Weights of a small transformer language model.
Architecture: RMSNorm before each block, untied embeddings.
Training: a variant of SOAP for these matrices, 1100M tokens.
Each number is 200 + 40 x the weight over its row's rms, rounded and kept within 0 to 999. Layers, rows and columns count from 0. The size before them is the row's rms in percent of the matrix's.

# o: layer 6 attention output (transposed), 768x768, rms 0.0836, rows 61-87,189-214,317-342, columns 192-255
# v: layer 6 attention value, 256x768, rms 0.0823, rows 62-87, columns 192-255
o61,103,229,211,138,227,215,179,270,207,173,201,162,200,221,164,223,180,221,211,191,139,211,210,274,253,180,164,155,153,182,252,233,222,267,205,138,173,226,143,203,177,251,125,231,140,204,211,177,87,151,178,142,180,243,196,116,169,253,171,143,262,288,230,290,193
o189,103,192,301,150,196,178,148,156,215,213,113,242,170,236,264,258,195,254,233,205,213,251,175,138,144,185,149,140,175,170,169,174,207,185,170,171,219,193,173,250,286,159,242,171,213,161,225,255,224,205,158,104,230,156,214,294,184,160,207,254,143,156,207,198,192
o317,104,226,267,178,149,244,232,149,195,170,147,186,191,200,147,124,177,171,125,178,224,137,183,182,166,205,205,188,215,241,263,273,138,178,236,227,180,193,177,219,153,180,240,173,306,178,186,153,220,217,174,230,201,236,258,176,219,211,183,208,193,181,200,189,215
v62,103,323,242,135,204,167,152,279,184,172,174,274,326,216,187,156,218,140,233,138,198,168,237,179,204,182,196,227,178,131,122,213,240,186,248,197,230,126,226,181,222,260,266,230,236,205,269,257,190,277,156,205,185,255,221,138,257,218,146,267,124,231,201,224,236
o62,101,229,220,153,187,201,260,168,235,157,204,152,183,226,203,169,210,227,175,162,219,161,256,253,208,185,237,190,259,205,228,189,235,207,116,236,120,199,117,277,205,179,225,255,217,190,219,176,234,198,228,179,181,205,228,209,157,165,163,214,155,237,258,168,179
o190,104,268,214,196,271,195,258,229,198,208,248,160,327,207,166,120,189,186,214,206,145,225,181,182,151,224,180,136,194,211,176,212,186,182,178,184,239,213,206,197,204,211,222,172,183,182,229,250,217,231,182,124,214,143,234,208,283,293,214,145,219,255,225,221,219
o318,096,198,190,149,211,301,193,221,149,265,209,199,186,184,115,223,198,236,222,148,342,174,166,251,159,152,196,192,224,193,150,160,174,241,295,191,211,171,226,232,217,140,211,163,226,158,204,184,138,192,248,249,206,127,170,199,144,183,184,220,224,226,198,238,199
v63,100,202,196,174,196,202,150,184,208,202,222,245,194,286,220,263,163,225,266,194,246,143,270,207,218,173,183,187,154,111,200,198,121,274,245,240,191,181,244,210,197,171,313,303,153,191,187,201,204,166,248,192,168,208,303,188,247,174,154,146,186,205,219,255,183
o63,099,202,172,142,200,148,98,277,185,217,167,142,251,231,184,168,168,243,106,209,209,149,166,243,265,189,238,219,181,203,214,289,299,187,169,181,193,216,236,200,132,191,210,215,218,206,182,171,284,186,251,219,133,256,180,170,171,217,274,246,137,198,193,244,200
o191,099,218,232,275,237,192,162,251,151,197,210,266,254,120,192,228,203,249,212,179,219,235,226,268,144,209,169,232,212,192,228,85,121,270,153,206,209,167,182,188,227,170,254,181,200,214,197,218,200,166,193,221,220,138,192,268,224,196,137,242,174,303,166,190,195
o319,098,287,145,167,240,273,289,160,233,143,228,195,233,272,212,168,212,131,303,221,203,185,157,177,196,126,190,194,211,225,199,169,202,186,253,115,151,175,182,253,275,255,174,229,140,171,184,215,147,259,181,184,202,219,167,227,180,207,152,199,179,186,188,154,183
v64,104,254,204,251,168,196,214,217,202,209,208,181,200,262,256,201,200,160,235,217,255,231,234,160,113,151,177,292,301,178,228,228,130,161,260,194,182,250,180,227,250,201,201,249,185,173,218,99,147,218,233,241,196,231,223,208,152,202,161,183,126,244,160,221,262
o64,109,262,150,239,175,155,183,158,261,203,184,254,240,235,221,219,163,170,248,261,283,231,229,161,211,248,252,221,142,175,199,178,237,183,243,167,147,185,132,203,186,205,234,249,151,190,143,252,160,163,184,133,139,95,252,224,152,264,192,184,196,162,147,269,226
o192,100,189,247,215,213,271,179,166,185,236,149,171,136,183,148,170,210,199,182,229,161,231,183,141,192,209,191,137,180,184,201,237,201,239,173,156,177,223,164,185,147,194,189,227,211,290,219,167,236,189,203,178,228,205,232,228,240,204,267,180,141,296,207,215,170
o320,098,165,167,164,179,142,209,197,218,134,203,239,133,215,210,200,215,209,175,168,145,211,174,173,178,166,172,208,208,203,206,212,186,185,128,213,207,178,269,188,231,256,185,206,222,166,138,232,268,267,174,208,146,223,167,130,238,176,152,219,286,231,202,208,211
v65,105,212,168,194,225,220,168,214,233,166,168,208,166,239,209,189,176,192,196,152,218,197,162,246,220,110,211,193,207,188,299,209,230,189,228,127,223,220,193,239,266,284,152,186,191,127,259,139,267,138,215,167,305,197,247,217,195,154,171,224,294,240,176,173,195
o65,100,141,151,180,260,197,240,190,207,146,252,200,223,175,179,212,203,116,208,144,105,223,150,214,181,206,180,168,175,150,189,211,258,140,174,176,199,201,136,194,256,153,244,250,229,212,194,187,173,183,235,167,244,138,229,149,200,71,180,197,193,249,212,186,216
o193,105,190,213,150,161,212,208,230,223,207,233,231,208,197,233,179,180,206,281,180,272,227,178,167,161,202,186,127,270,178,197,233,230,159,167,200,204,208,292,143,207,184,188,158,202,206,233,185,194,166,147,213,257,250,232,180,156,149,228,140,185,131,136,168,224
o321,101,255,231,241,304,155,186,159,184,153,201,255,202,240,174,207,209,216,221,244,242,237,230,135,231,214,186,174,212,228,184,181,211,249,269,255,140,229,218,228,198,213,166,258,126,245,216,238,173,234,212,211,125,167,164,257,151,256,185,216,244,175,249,270,166
v66,101,182,224,283,129,179,165,110,265,250,138,192,192,265,234,143,131,299,146,283,202,228,163,138,175,173,184,186,181,159,180,215,211,191,177,222,139,150,159,247,250,202,202,229,211,127,156,263,109,189,250,165,210,143,158,171,187,215,191,149,224,199,186,237,214
o66,102,125,239,217,207,305,283,264,182,200,158,237,247,259,166,179,212,110,212,134,158,197,236,189,177,138,138,170,197,172,140,291,194,254,228,210,226,125,156,148,167,207,176,170,242,225,178,223,209,257,177,164,211,153,182,199,141,175,197,187,189,208,237,125,215
o194,102,234,243,217,249,164,130,197,220,227,165,228,160,215,220,186,181,215,165,227,192,230,209,242,154,201,197,247,186,197,160,248,212,169,212,170,221,205,174,162,222,167,154,289,191,158,172,147,190,205,180,219,226,241,136,211,172,240,158,100,212,254,137,202,240
o322,098,228,261,195,264,154,215,199,229,173,235,267,173,176,191,186,247,143,232,188,271,179,224,251,136,240,189,169,280,197,201,178,166,116,202,180,188,203,228,201,195,256,221,167,139,196,242,205,184,198,258,257,184,198,179,188,232,208,200,234,118,231,226,235,150
v67,106,243,173,239,193,238,128,239,202,181,297,229,208,197,200,149,194,236,301,148,167,214,133,188,192,181,216,213,207,222,179,267,177,177,218,270,239,163,193,220,265,213,268,174,264,216,215,198,215,140,130,191,227,204,182,250,188,186,259,214,187,196,129,166,250
o67,099,207,189,170,213,277,208,147,207,122,193,125,220,156,181,188,182,214,177,161,247,259,239,194,227,200,173,147,201,188,182,184,285,202,163,169,166,202,180,183,220,166,271,244,197,106,181,168,239,131,254,165,181,224,229,133,96,186,179,232,169,181,248,208,218
o195,107,208,192,182,204,259,156,226,203,203,213,193,221,212,227,158,244,156,209,142,262,156,99,184,167,233,217,226,272,109,131,214,226,146,186,173,190,242,181,217,170,138,172,193,198,213,208,191,219,175,174,292,268,227,181,168,182,191,144,233,216,340,242,206,226
o323,093,173,185,227,60,148,191,210,140,201,238,198,142,211,195,192,255,216,166,235,176,169,256,222,151,217,183,252,192,255,193,186,213,188,187,327,146,200,186,193,246,261,119,253,170,162,192,144,204,198,147,206,237,195,206,285,262,195,128,210,252,174,173,155,206
v68,104,155,118,251,212,219,157,228,150,214,177,229,162,237,205,165,214,197,191,263,175,238,214,175,230,154,173,262,202,308,154,201,225,180,192,167,171,256,169,249,219,221,167,210,196,288,144,145,308,194,142,172,163,289,168,242,221,247,187,202,176,251,132,173,201
o68,094,222,228,192,179,151,193,190,187,240,267,266,161,150,248,165,151,113,141,222,176,165,262,210,205,161,189,186,281,172,207,199,155,230,209,138,259,247,238,155,164,154,241,221,246,206,226,191,206,154,255,169,175,173,219,186,166,212,253,208,261,104,177,269,237
o196,103,148,127,264,196,245,118,194,138,203,206,212,243,244,141,215,232,198,290,155,190,234,187,217,225,257,262,259,273,218,203,211,204,118,257,205,267,226,208,240,167,203,171,233,147,126,267,292,103,198,182,257,183,205,191,162,170,184,169,236,167,255,152,249,142
o324,107,262,197,235,188,101,247,133,241,193,191,158,297,204,182,255,192,268,182,175,147,219,192,203,192,295,205,204,181,192,204,280,197,246,116,208,180,179,234,222,222,218,152,142,187,259,208,144,218,202,225,229,193,246,188,257,116,243,186,179,214,244,171,177,235
v69,104,177,138,227,197,203,167,176,194,175,216,198,249,127,188,204,235,171,273,190,220,194,203,273,268,171,149,220,165,216,244,253,238,154,140,205,164,267,228,294,236,153,171,205,192,210,129,211,173,183,151,215,221,187,277,208,185,160,203,232,259,234,178,205,228
o69,100,158,302,119,221,122,220,237,168,181,223,207,256,255,221,122,155,134,171,174,167,192,202,220,134,164,200,222,175,251,160,253,194,224,223,204,196,152,188,160,208,189,206,138,169,158,167,178,170,271,205,190,197,153,229,217,213,179,198,186,211,201,282,208,206
o197,103,190,129,244,214,219,183,233,203,154,275,256,175,165,160,258,283,261,143,257,303,141,150,153,211,239,162,192,207,233,165,193,268,230,113,254,216,306,218,199,178,132,246,130,244,226,135,199,179,120,213,186,202,200,240,174,228,174,193,170,203,228,211,251,194
o325,098,245,179,244,222,159,192,240,279,230,169,148,184,180,197,220,178,229,193,216,214,217,224,183,198,182,156,126,183,230,296,154,215,119,158,191,295,151,233,211,136,237,210,171,196,193,192,188,186,255,239,162,217,216,274,156,199,277,211,182,142,125,118,264,63
v70,104,163,240,150,194,216,225,214,258,201,164,246,267,261,211,226,169,236,176,147,229,194,246,199,260,192,231,273,217,180,199,238,236,272,242,156,270,181,95,178,161,279,182,156,191,192,280,300,261,170,144,205,182,225,204,110,167,208,282,216,206,208,202,309,239
o70,100,193,238,202,263,207,207,210,168,169,237,142,235,172,118,209,240,242,191,189,240,248,182,151,168,176,192,199,187,191,307,134,167,203,203,218,212,170,192,252,165,185,225,198,206,188,208,149,186,215,173,210,153,225,197,202,226,235,161,142,206,200,229,210,140
o198,106,218,114,152,124,151,220,230,221,218,201,170,239,231,217,171,184,189,214,242,243,190,220,185,224,173,174,209,171,220,182,231,187,183,270,144,218,170,193,188,192,258,278,187,169,235,255,197,226,172,139,232,243,188,162,98,191,233,197,226,207,189,198,237,198
o326,096,267,168,257,259,201,244,157,245,179,90,226,200,198,188,250,224,239,165,161,183,213,253,188,208,218,240,236,185,241,225,197,224,207,191,186,148,208,211,192,223,156,163,203,165,224,205,152,209,201,319,206,193,162,155,317,220,161,212,235,231,256,238,194,196
v71,103,177,250,128,206,194,178,270,175,150,202,234,164,153,268,166,212,222,240,220,177,165,149,217,153,224,148,236,184,194,168,215,179,238,188,145,213,263,206,186,222,204,246,226,134,137,157,163,235,200,196,196,164,246,232,179,174,233,195,146,225,249,181,172,218
o71,106,181,188,187,215,251,202,227,235,243,193,206,220,265,214,201,241,186,189,155,124,234,177,221,209,216,227,241,235,100,225,220,132,248,154,203,201,265,204,231,224,210,192,243,154,262,253,202,201,206,124,207,238,149,202,230,128,278,178,212,195,164,216,232,167
o199,101,219,189,146,169,240,201,151,193,248,203,236,194,218,216,213,198,243,179,214,210,187,203,219,130,188,123,195,190,165,245,214,199,189,176,224,209,226,231,180,118,196,248,130,125,216,166,158,208,232,170,144,218,186,232,186,238,245,224,218,253,140,198,87,114
o327,097,193,215,247,250,241,123,109,181,276,138,162,213,196,190,246,107,187,280,203,235,273,250,242,151,150,242,208,285,191,190,192,206,205,248,278,161,226,191,185,222,218,181,280,215,209,248,248,221,160,212,150,225,191,187,190,207,180,143,202,232,185,209,135,269
v72,101,232,164,224,232,236,164,155,188,167,213,253,251,152,189,248,181,213,224,182,279,175,169,212,169,202,194,160,165,165,231,178,171,168,233,213,260,179,225,180,185,223,285,210,176,186,261,210,204,162,245,142,162,185,223,207,248,158,229,188,209,201,219,233,217
o72,100,213,189,162,200,215,237,209,185,183,209,202,122,236,210,224,186,145,189,165,190,209,156,185,170,147,180,129,252,169,198,208,233,180,169,269,159,289,281,220,149,207,213,195,98,263,215,230,173,229,185,201,175,182,272,213,188,178,148,123,222,219,227,282,230
o200,105,147,187,198,202,271,168,236,199,238,253,254,262,137,221,168,178,242,224,146,170,211,149,258,133,138,241,241,204,189,263,161,159,194,219,226,158,199,189,209,221,164,202,171,196,147,272,218,216,128,135,201,245,176,171,242,236,172,180,179,233,211,243,78,262
o328,096,170,212,175,114,242,206,193,199,220,193,174,230,285,235,223,211,206,232,246,205,192,216,207,211,287,224,219,141,272,166,138,155,224,181,163,145,279,202,195,183,190,180,229,143,213,188,283,221,191,214,131,253,202,199,215,103,238,172,240,240,217,160,256,185
v73,108,166,231,197,205,198,122,134,201,249,293,302,167,197,207,210,245,229,184,188,215,122,239,166,122,240,268,125,179,155,181,284,185,144,192,253,221,150,186,237,234,183,155,217,198,247,149,256,182,184,207,223,202,267,140,163,225,139,258,247,115,236,174,125,166
o73,105,183,157,126,184,162,179,191,155,213,144,172,278,220,167,225,139,200,180,201,190,265,213,212,200,186,227,128,230,223,180,245,176,257,176,170,220,236,187,221,207,220,173,232,150,187,215,182,161,175,252,210,183,200,174,164,214,209,183,144,201,198,66,189,119
o201,104,237,158,230,208,222,111,216,194,156,231,232,205,208,209,205,225,141,290,209,200,134,121,205,154,191,163,178,234,187,100,208,179,178,182,189,232,237,230,94,278,184,190,190,213,169,167,140,236,160,105,167,265,195,143,212,218,190,209,175,190,251,236,170,288
o329,100,174,184,191,191,226,240,212,138,193,231,267,182,178,164,196,163,237,203,196,236,263,260,197,229,156,197,224,176,169,167,162,252,240,219,162,313,199,147,190,146,195,223,204,180,239,200,259,165,170,213,275,195,114,161,242,199,209,208,180,268,216,243,167,236
v74,100,255,147,261,232,237,210,235,149,237,189,183,179,242,110,164,170,219,165,229,134,219,227,289,219,219,208,277,236,141,112,204,150,148,224,239,199,194,221,144,201,199,145,127,158,136,129,254,191,215,142,217,184,171,222,237,168,83,232,253,144,263,156,210,217
o74,101,208,260,206,289,157,198,192,217,152,183,165,239,250,200,206,253,305,191,208,151,190,167,240,233,249,213,210,281,222,136,153,212,202,207,203,159,236,152,176,171,222,204,209,246,223,173,118,228,176,240,200,209,222,183,220,207,238,178,187,157,238,211,215,189
o202,100,325,238,238,147,207,203,263,199,185,190,150,217,117,159,223,138,234,177,180,196,281,201,287,163,226,217,204,233,174,154,241,174,182,205,225,232,232,193,158,164,170,200,213,169,195,179,150,141,243,224,177,207,172,141,150,249,245,160,218,273,158,189,233,253
o330,100,204,168,174,74,276,223,196,231,219,195,173,152,172,217,278,146,189,245,234,187,185,228,172,167,194,274,138,197,188,214,264,262,189,164,284,237,209,235,213,187,168,215,161,216,217,238,221,240,174,173,187,196,139,211,198,164,162,214,184,206,266,135,155,148
v75,106,211,261,179,258,107,224,182,211,200,212,219,200,223,224,156,240,280,163,132,171,127,173,286,230,222,206,180,179,189,271,207,227,214,240,226,230,219,203,204,185,121,199,192,175,164,179,155,160,222,200,82,163,145,244,212,256,194,121,220,202,230,171,181,176
o75,105,196,185,236,185,192,207,213,141,227,238,206,161,171,154,241,194,134,138,212,219,179,215,199,159,141,180,181,208,228,190,234,186,218,199,173,167,253,218,187,206,201,203,202,238,207,160,210,239,281,239,231,229,180,192,171,288,170,220,84,175,217,239,138,208
o203,099,191,209,230,275,244,221,242,167,160,220,171,161,282,221,229,236,232,207,152,258,251,188,229,200,155,198,146,189,182,252,229,290,167,146,194,307,227,216,275,178,212,169,199,228,221,133,271,177,182,216,209,245,137,96,137,242,204,144,181,226,175,216,214,223
o331,102,233,239,197,106,261,171,131,250,179,192,201,196,221,221,105,196,121,167,207,240,224,165,162,273,206,220,194,219,217,212,136,163,219,150,211,211,174,181,184,220,189,137,140,211,281,232,184,191,152,190,208,92,140,202,226,163,190,258,235,262,233,211,227,228
v76,100,272,224,126,242,277,291,215,161,219,209,292,183,283,266,170,267,264,219,198,236,242,144,187,226,218,206,201,240,170,154,246,170,280,188,96,241,169,175,260,238,238,234,176,187,203,175,233,203,160,156,190,201,253,175,238,163,254,199,223,227,132,205,195,175
o76,104,226,220,272,139,201,204,225,215,210,178,169,221,185,188,153,148,166,205,188,281,195,175,222,232,120,200,208,181,195,200,225,158,199,288,212,212,146,227,166,130,214,215,248,249,122,263,161,193,201,240,236,178,226,170,203,266,144,177,165,200,164,202,180,217
o204,099,180,117,209,129,171,183,183,270,252,168,181,205,161,233,232,230,185,188,219,194,201,216,207,123,250,220,168,241,168,180,218,205,259,257,272,272,236,122,245,183,198,245,169,125,174,240,154,254,165,210,108,174,208,186,245,184,242,253,127,191,214,214,231,200
o332,099,193,176,171,222,227,172,237,214,156,221,252,176,207,158,248,181,282,174,216,184,101,184,209,221,279,208,188,137,203,210,157,244,196,87,233,171,172,294,228,226,282,145,194,150,230,179,187,165,216,239,204,211,251,237,236,227,188,207,232,264,126,186,116,231
v77,104,200,199,204,141,223,206,153,251,199,195,192,112,221,183,218,265,228,205,190,184,240,200,208,230,206,237,125,248,147,154,183,162,218,231,224,198,147,216,180,245,204,179,279,141,196,178,254,174,151,139,231,286,266,122,204,184,111,195,168,221,245,180,207,214
o77,105,216,283,180,232,118,134,218,211,230,139,190,221,192,199,179,160,253,231,215,308,218,189,177,224,263,162,258,172,156,216,198,225,146,155,155,184,231,215,241,184,242,183,148,241,192,78,208,203,163,177,169,158,189,174,215,253,242,250,219,268,184,183,149,229
o205,103,150,174,215,230,199,167,210,221,157,225,207,189,190,231,121,237,205,191,130,185,196,170,173,159,176,168,189,170,220,243,246,288,166,163,110,169,185,189,139,143,189,270,277,183,125,267,230,146,173,99,145,196,183,203,117,158,104,218,179,229,198,180,272,128
o333,095,179,213,194,227,273,152,195,222,173,228,233,286,246,155,223,239,210,174,173,212,214,213,150,252,146,153,172,192,219,198,122,249,251,230,154,168,193,222,231,229,174,208,226,167,226,213,204,230,182,235,198,156,157,187,206,264,207,178,204,142,191,148,274,204
v78,105,249,198,217,148,177,153,162,147,187,191,245,201,187,257,161,205,144,225,185,194,198,202,191,229,262,225,180,180,233,240,178,202,182,194,180,173,265,141,230,169,188,182,282,270,164,231,188,227,206,201,211,140,181,188,225,157,160,149,188,189,192,191,153,195
o78,097,236,220,254,181,181,237,128,156,168,212,171,127,195,249,215,192,184,206,192,225,122,107,216,229,122,147,210,210,208,100,122,192,255,152,148,292,230,179,268,217,172,208,121,162,201,225,149,210,150,244,232,142,159,271,257,169,166,192,252,193,147,193,212,194
o206,103,172,187,179,208,179,196,232,205,173,262,166,195,229,167,101,226,217,248,173,204,234,265,173,139,223,239,237,127,195,200,195,93,54,183,226,201,170,227,153,270,175,279,245,161,210,195,163,147,298,173,235,206,250,223,152,187,166,170,199,194,166,95,234,219
o334,105,210,195,127,158,251,211,269,217,212,140,231,268,215,210,262,293,191,199,243,231,224,175,185,241,159,143,170,225,214,219,245,218,195,186,219,171,189,169,233,249,240,201,230,227,193,181,205,224,221,153,223,185,193,198,239,222,174,242,182,193,244,296,219,218
v79,099,219,249,229,128,198,250,204,155,212,135,177,158,246,117,180,193,261,204,198,178,213,250,220,173,220,192,126,220,226,253,157,287,221,173,272,208,237,242,229,165,175,242,198,115,188,207,211,188,235,148,177,174,283,296,183,141,232,152,139,187,173,179,227,167
o79,102,163,167,106,230,188,212,188,232,240,178,220,202,153,254,231,222,253,276,155,228,192,174,208,269,189,253,174,234,148,204,187,202,207,171,209,214,177,185,236,231,239,151,245,197,218,133,137,238,214,179,163,292,157,187,194,220,247,128,194,99,206,196,265,204
o207,104,189,205,201,157,204,146,258,210,213,196,258,229,244,199,175,197,246,241,162,167,198,152,211,211,209,126,190,119,195,207,255,211,274,209,246,206,164,221,188,214,205,226,83,197,176,143,221,245,90,208,122,160,240,125,207,181,165,201,222,197,180,142,170,193
o335,094,313,177,155,168,231,196,256,217,175,235,216,180,226,160,192,125,167,211,205,193,194,243,202,253,203,251,206,223,220,248,174,243,235,232,245,166,177,157,283,178,224,173,284,127,241,262,155,188,193,155,219,190,279,168,234,219,168,195,257,244,178,254,176,215
v80,108,226,183,232,220,135,194,126,156,234,119,272,321,182,277,186,172,247,163,272,187,222,187,208,181,213,198,216,181,162,223,161,219,165,144,168,182,166,165,222,212,173,239,256,199,250,168,210,178,189,240,208,187,237,210,201,267,162,123,204,192,179,195,134,191
o80,103,191,252,244,205,222,224,184,155,163,171,148,182,133,158,260,144,146,164,214,228,214,187,200,250,234,161,173,198,140,210,184,227,148,113,199,177,282,169,284,194,223,243,186,263,156,208,241,147,242,243,209,217,268,278,186,175,210,225,224,131,100,133,166,202
o208,103,200,226,240,177,227,148,231,233,211,129,211,162,198,178,303,230,226,153,230,163,199,155,189,243,214,214,195,180,194,212,182,217,204,273,182,205,188,230,165,195,193,211,294,223,73,171,104,234,142,167,203,139,221,328,130,212,180,145,173,171,192,137,213,202
o336,099,186,218,217,183,217,144,193,213,177,225,199,204,183,202,164,205,176,243,177,242,264,252,179,126,218,219,210,160,227,201,237,140,215,259,190,257,251,211,208,245,183,172,177,202,263,236,213,209,193,206,135,240,176,164,215,167,220,290,141,232,176,229,276,222
v81,107,156,194,217,194,214,200,305,162,258,172,215,240,264,56,224,211,145,238,247,235,180,184,164,144,167,192,228,199,216,227,183,215,212,237,228,229,200,208,186,139,208,296,216,275,229,226,175,181,237,231,233,157,205,249,197,190,156,233,216,279,245,186,203,205
o81,100,212,190,239,147,180,312,150,146,172,231,223,186,189,203,244,176,167,124,223,244,213,194,269,193,258,282,248,125,246,300,161,171,212,165,220,213,154,217,192,257,148,198,210,249,190,93,190,230,272,194,188,182,151,144,248,204,219,256,219,183,220,196,121,149
o209,103,168,207,281,236,167,214,215,214,209,215,177,152,152,156,202,182,190,195,141,165,201,156,246,174,248,183,211,157,246,189,185,154,194,201,222,204,203,235,245,171,135,207,279,217,214,298,216,174,300,109,226,180,227,217,203,160,268,117,174,208,147,174,205,192
o337,100,231,229,249,155,225,201,133,120,197,208,240,186,182,153,224,224,179,212,271,197,169,208,189,156,154,196,210,237,210,125,221,201,169,163,212,209,72,193,195,200,214,203,132,171,220,179,183,259,132,196,234,286,216,212,246,171,210,238,160,191,245,179,176,153
v82,101,158,196,157,206,173,293,198,295,149,141,273,147,238,215,128,207,214,163,168,252,241,168,175,190,179,144,232,159,123,224,119,191,187,197,155,198,195,219,199,209,185,187,191,160,270,209,149,207,160,232,121,272,193,185,213,221,181,188,184,274,170,296,181,192
o82,100,240,193,188,246,195,197,142,253,233,184,251,128,192,196,277,251,150,191,192,150,227,192,239,224,193,196,261,214,247,262,268,190,187,158,150,171,185,247,179,203,219,187,160,189,192,179,203,218,199,148,174,181,248,149,143,229,239,172,192,177,212,180,212,210
o210,097,266,198,129,194,212,184,237,133,172,208,199,229,154,204,175,205,181,213,120,140,149,257,192,149,189,226,215,211,148,209,164,106,246,214,192,195,174,254,178,163,204,212,227,247,232,259,186,209,169,234,179,188,240,283,146,195,203,259,196,264,181,197,235,240
o338,098,223,177,152,247,228,181,210,191,253,111,183,181,292,131,245,186,166,264,146,187,238,152,200,195,188,272,118,130,263,193,250,235,187,149,201,154,219,219,180,201,318,196,206,237,235,264,213,212,242,172,268,192,210,295,183,117,156,209,145,162,196,190,237,267
v83,099,154,256,169,162,258,252,269,153,223,184,153,177,188,180,183,206,227,230,223,186,185,150,237,284,160,134,229,235,148,116,247,198,154,194,228,123,149,227,237,162,304,207,185,131,155,99,179,217,209,186,174,179,205,252,206,202,208,208,161,142,212,187,188,244
o83,100,203,164,142,259,190,229,211,193,176,152,250,187,175,195,231,178,171,218,214,171,183,154,207,214,206,189,190,219,301,168,179,154,237,225,257,223,195,154,136,128,181,260,184,162,173,236,232,193,196,177,171,181,243,140,240,172,154,256,277,237,202,246,208,259
o211,103,195,196,185,146,188,84,218,184,234,194,134,184,187,247,228,196,218,206,188,285,207,194,184,165,187,213,223,227,177,152,192,241,194,227,242,207,234,228,233,180,276,170,149,216,253,203,275,168,254,235,217,168,219,269,190,160,97,223,282,232,163,177,180,193
o339,103,177,232,94,227,258,186,170,198,257,226,194,188,203,270,217,214,230,129,201,136,208,184,227,161,240,195,211,175,175,151,156,215,263,187,147,141,204,212,267,188,145,239,252,209,200,209,201,175,73,190,241,202,175,144,104,226,217,154,249,209,224,158,161,200
v84,107,155,250,215,238,226,193,177,178,247,182,227,131,140,203,201,172,146,200,219,175,248,190,170,232,119,189,173,161,232,226,233,178,165,177,215,161,217,218,229,286,179,222,148,162,106,206,180,227,175,275,196,228,142,173,142,227,178,157,175,204,200,173,196,283
o84,105,194,156,229,190,190,213,139,177,216,176,171,223,133,243,142,182,160,143,230,266,223,203,218,223,227,164,248,122,208,172,142,210,220,214,205,153,171,133,270,192,231,270,214,190,251,156,184,115,204,187,244,219,194,184,152,201,226,171,180,159,199,175,202,179
o212,106,169,220,210,243,180,132,169,173,198,157,116,176,80,168,224,219,212,232,227,120,198,176,185,198,190,143,172,177,161,126,209,144,253,170,202,217,187,133,248,217,174,145,160,157,101,159,159,242,297,236,150,193,257,119,176,165,175,142,200,166,189,191,226,205
o340,096,216,190,208,122,232,182,285,152,183,173,243,204,216,157,178,183,181,297,200,214,145,175,204,240,128,278,186,226,228,207,238,231,151,159,234,226,253,264,211,148,173,180,253,189,295,215,281,192,218,231,207,199,209,225,171,156,146,197,176,185,219,139,207,213
v85,105,226,210,284,218,246,211,150,166,183,194,202,202,243,243,196,194,243,235,254,186,200,162,210,237,252,204,252,169,181,166,214,200,146,118,192,215,281,231,300,245,161,141,211,195,267,165,203,165,209,209,291,188,219,181,300,194,221,140,264,195,205,254,193,200
o85,102,223,196,162,205,174,208,211,149,147,187,244,185,222,208,247,109,202,119,320,179,227,181,159,311,223,167,219,222,189,198,281,263,238,190,178,230,137,197,258,136,254,140,245,149,285,175,192,190,216,196,211,196,276,258,269,191,287,202,195,212,155,160,244,236
o213,104,181,215,250,181,161,180,208,212,235,289,160,146,193,145,186,250,159,204,222,222,188,144,245,231,220,198,222,234,161,194,126,154,222,220,207,123,188,273,240,240,155,217,242,199,168,245,231,193,225,140,282,172,201,249,220,201,202,164,205,289,214,187,234,237
o341,101,171,172,226,181,215,182,192,188,154,169,192,184,193,197,187,251,210,60,160,162,225,183,208,186,181,205,231,235,237,233,178,224,158,250,275,184,230,215,223,248,204,215,157,237,120,250,180,274,218,154,192,174,168,258,95,252,228,204,155,137,155,192,220,151
v86,104,245,206,191,211,240,194,218,199,219,228,186,231,300,160,204,223,205,196,210,270,185,157,188,218,213,182,167,177,250,119,138,184,209,180,163,214,231,253,201,157,163,297,156,173,199,196,221,221,180,240,177,215,268,174,125,272,263,243,232,175,286,193,269,179
o86,103,184,194,177,302,240,288,235,151,144,238,264,202,231,133,264,244,183,207,226,188,143,198,150,203,200,202,216,190,170,221,203,154,162,177,241,197,151,143,240,275,219,183,263,223,189,240,192,111,137,183,179,189,225,202,249,219,241,129,178,188,144,130,200,232
o214,102,132,242,193,201,148,243,191,202,207,138,207,210,219,233,205,233,191,176,272,237,216,200,208,181,119,199,179,193,190,169,215,213,234,142,214,196,258,206,190,204,145,216,159,142,192,85,254,229,144,210,176,159,241,189,214,172,186,178,216,163,165,262,304,193
o342,097,150,219,220,138,219,200,142,187,206,172,181,245,195,214,214,220,178,229,193,175,164,169,231,185,235,205,269,229,191,237,237,188,190,251,243,149,140,232,228,196,234,204,188,243,179,210,144,187,195,157,158,190,213,180,227,175,243,222,167,269,181,137,183,197
v87,108,220,224,250,232,245,268,126,255,171,220,115,165,142,220,146,163,259,88,214,268,185,238,195,163,184,187,81,246,131,240,190,210,195,186,193,202,243,217,192,184,177,183,226,125,220,208,300,194,222,200,162,132,189,203,210,230,211,197,161,264,210,260,171,166
o87,097,152,191,157,205,163,106,227,235,214,209,249,171,203,158,229,201,225,179,192,215,241,140,183,195,155,205,189,226,229,247,198,184,266,174,181,182,139,163,187,250,197,94,163,180,242,249,162,206,188,201,214,217,178,229,141,211,134,275,185,196,211,221,180,195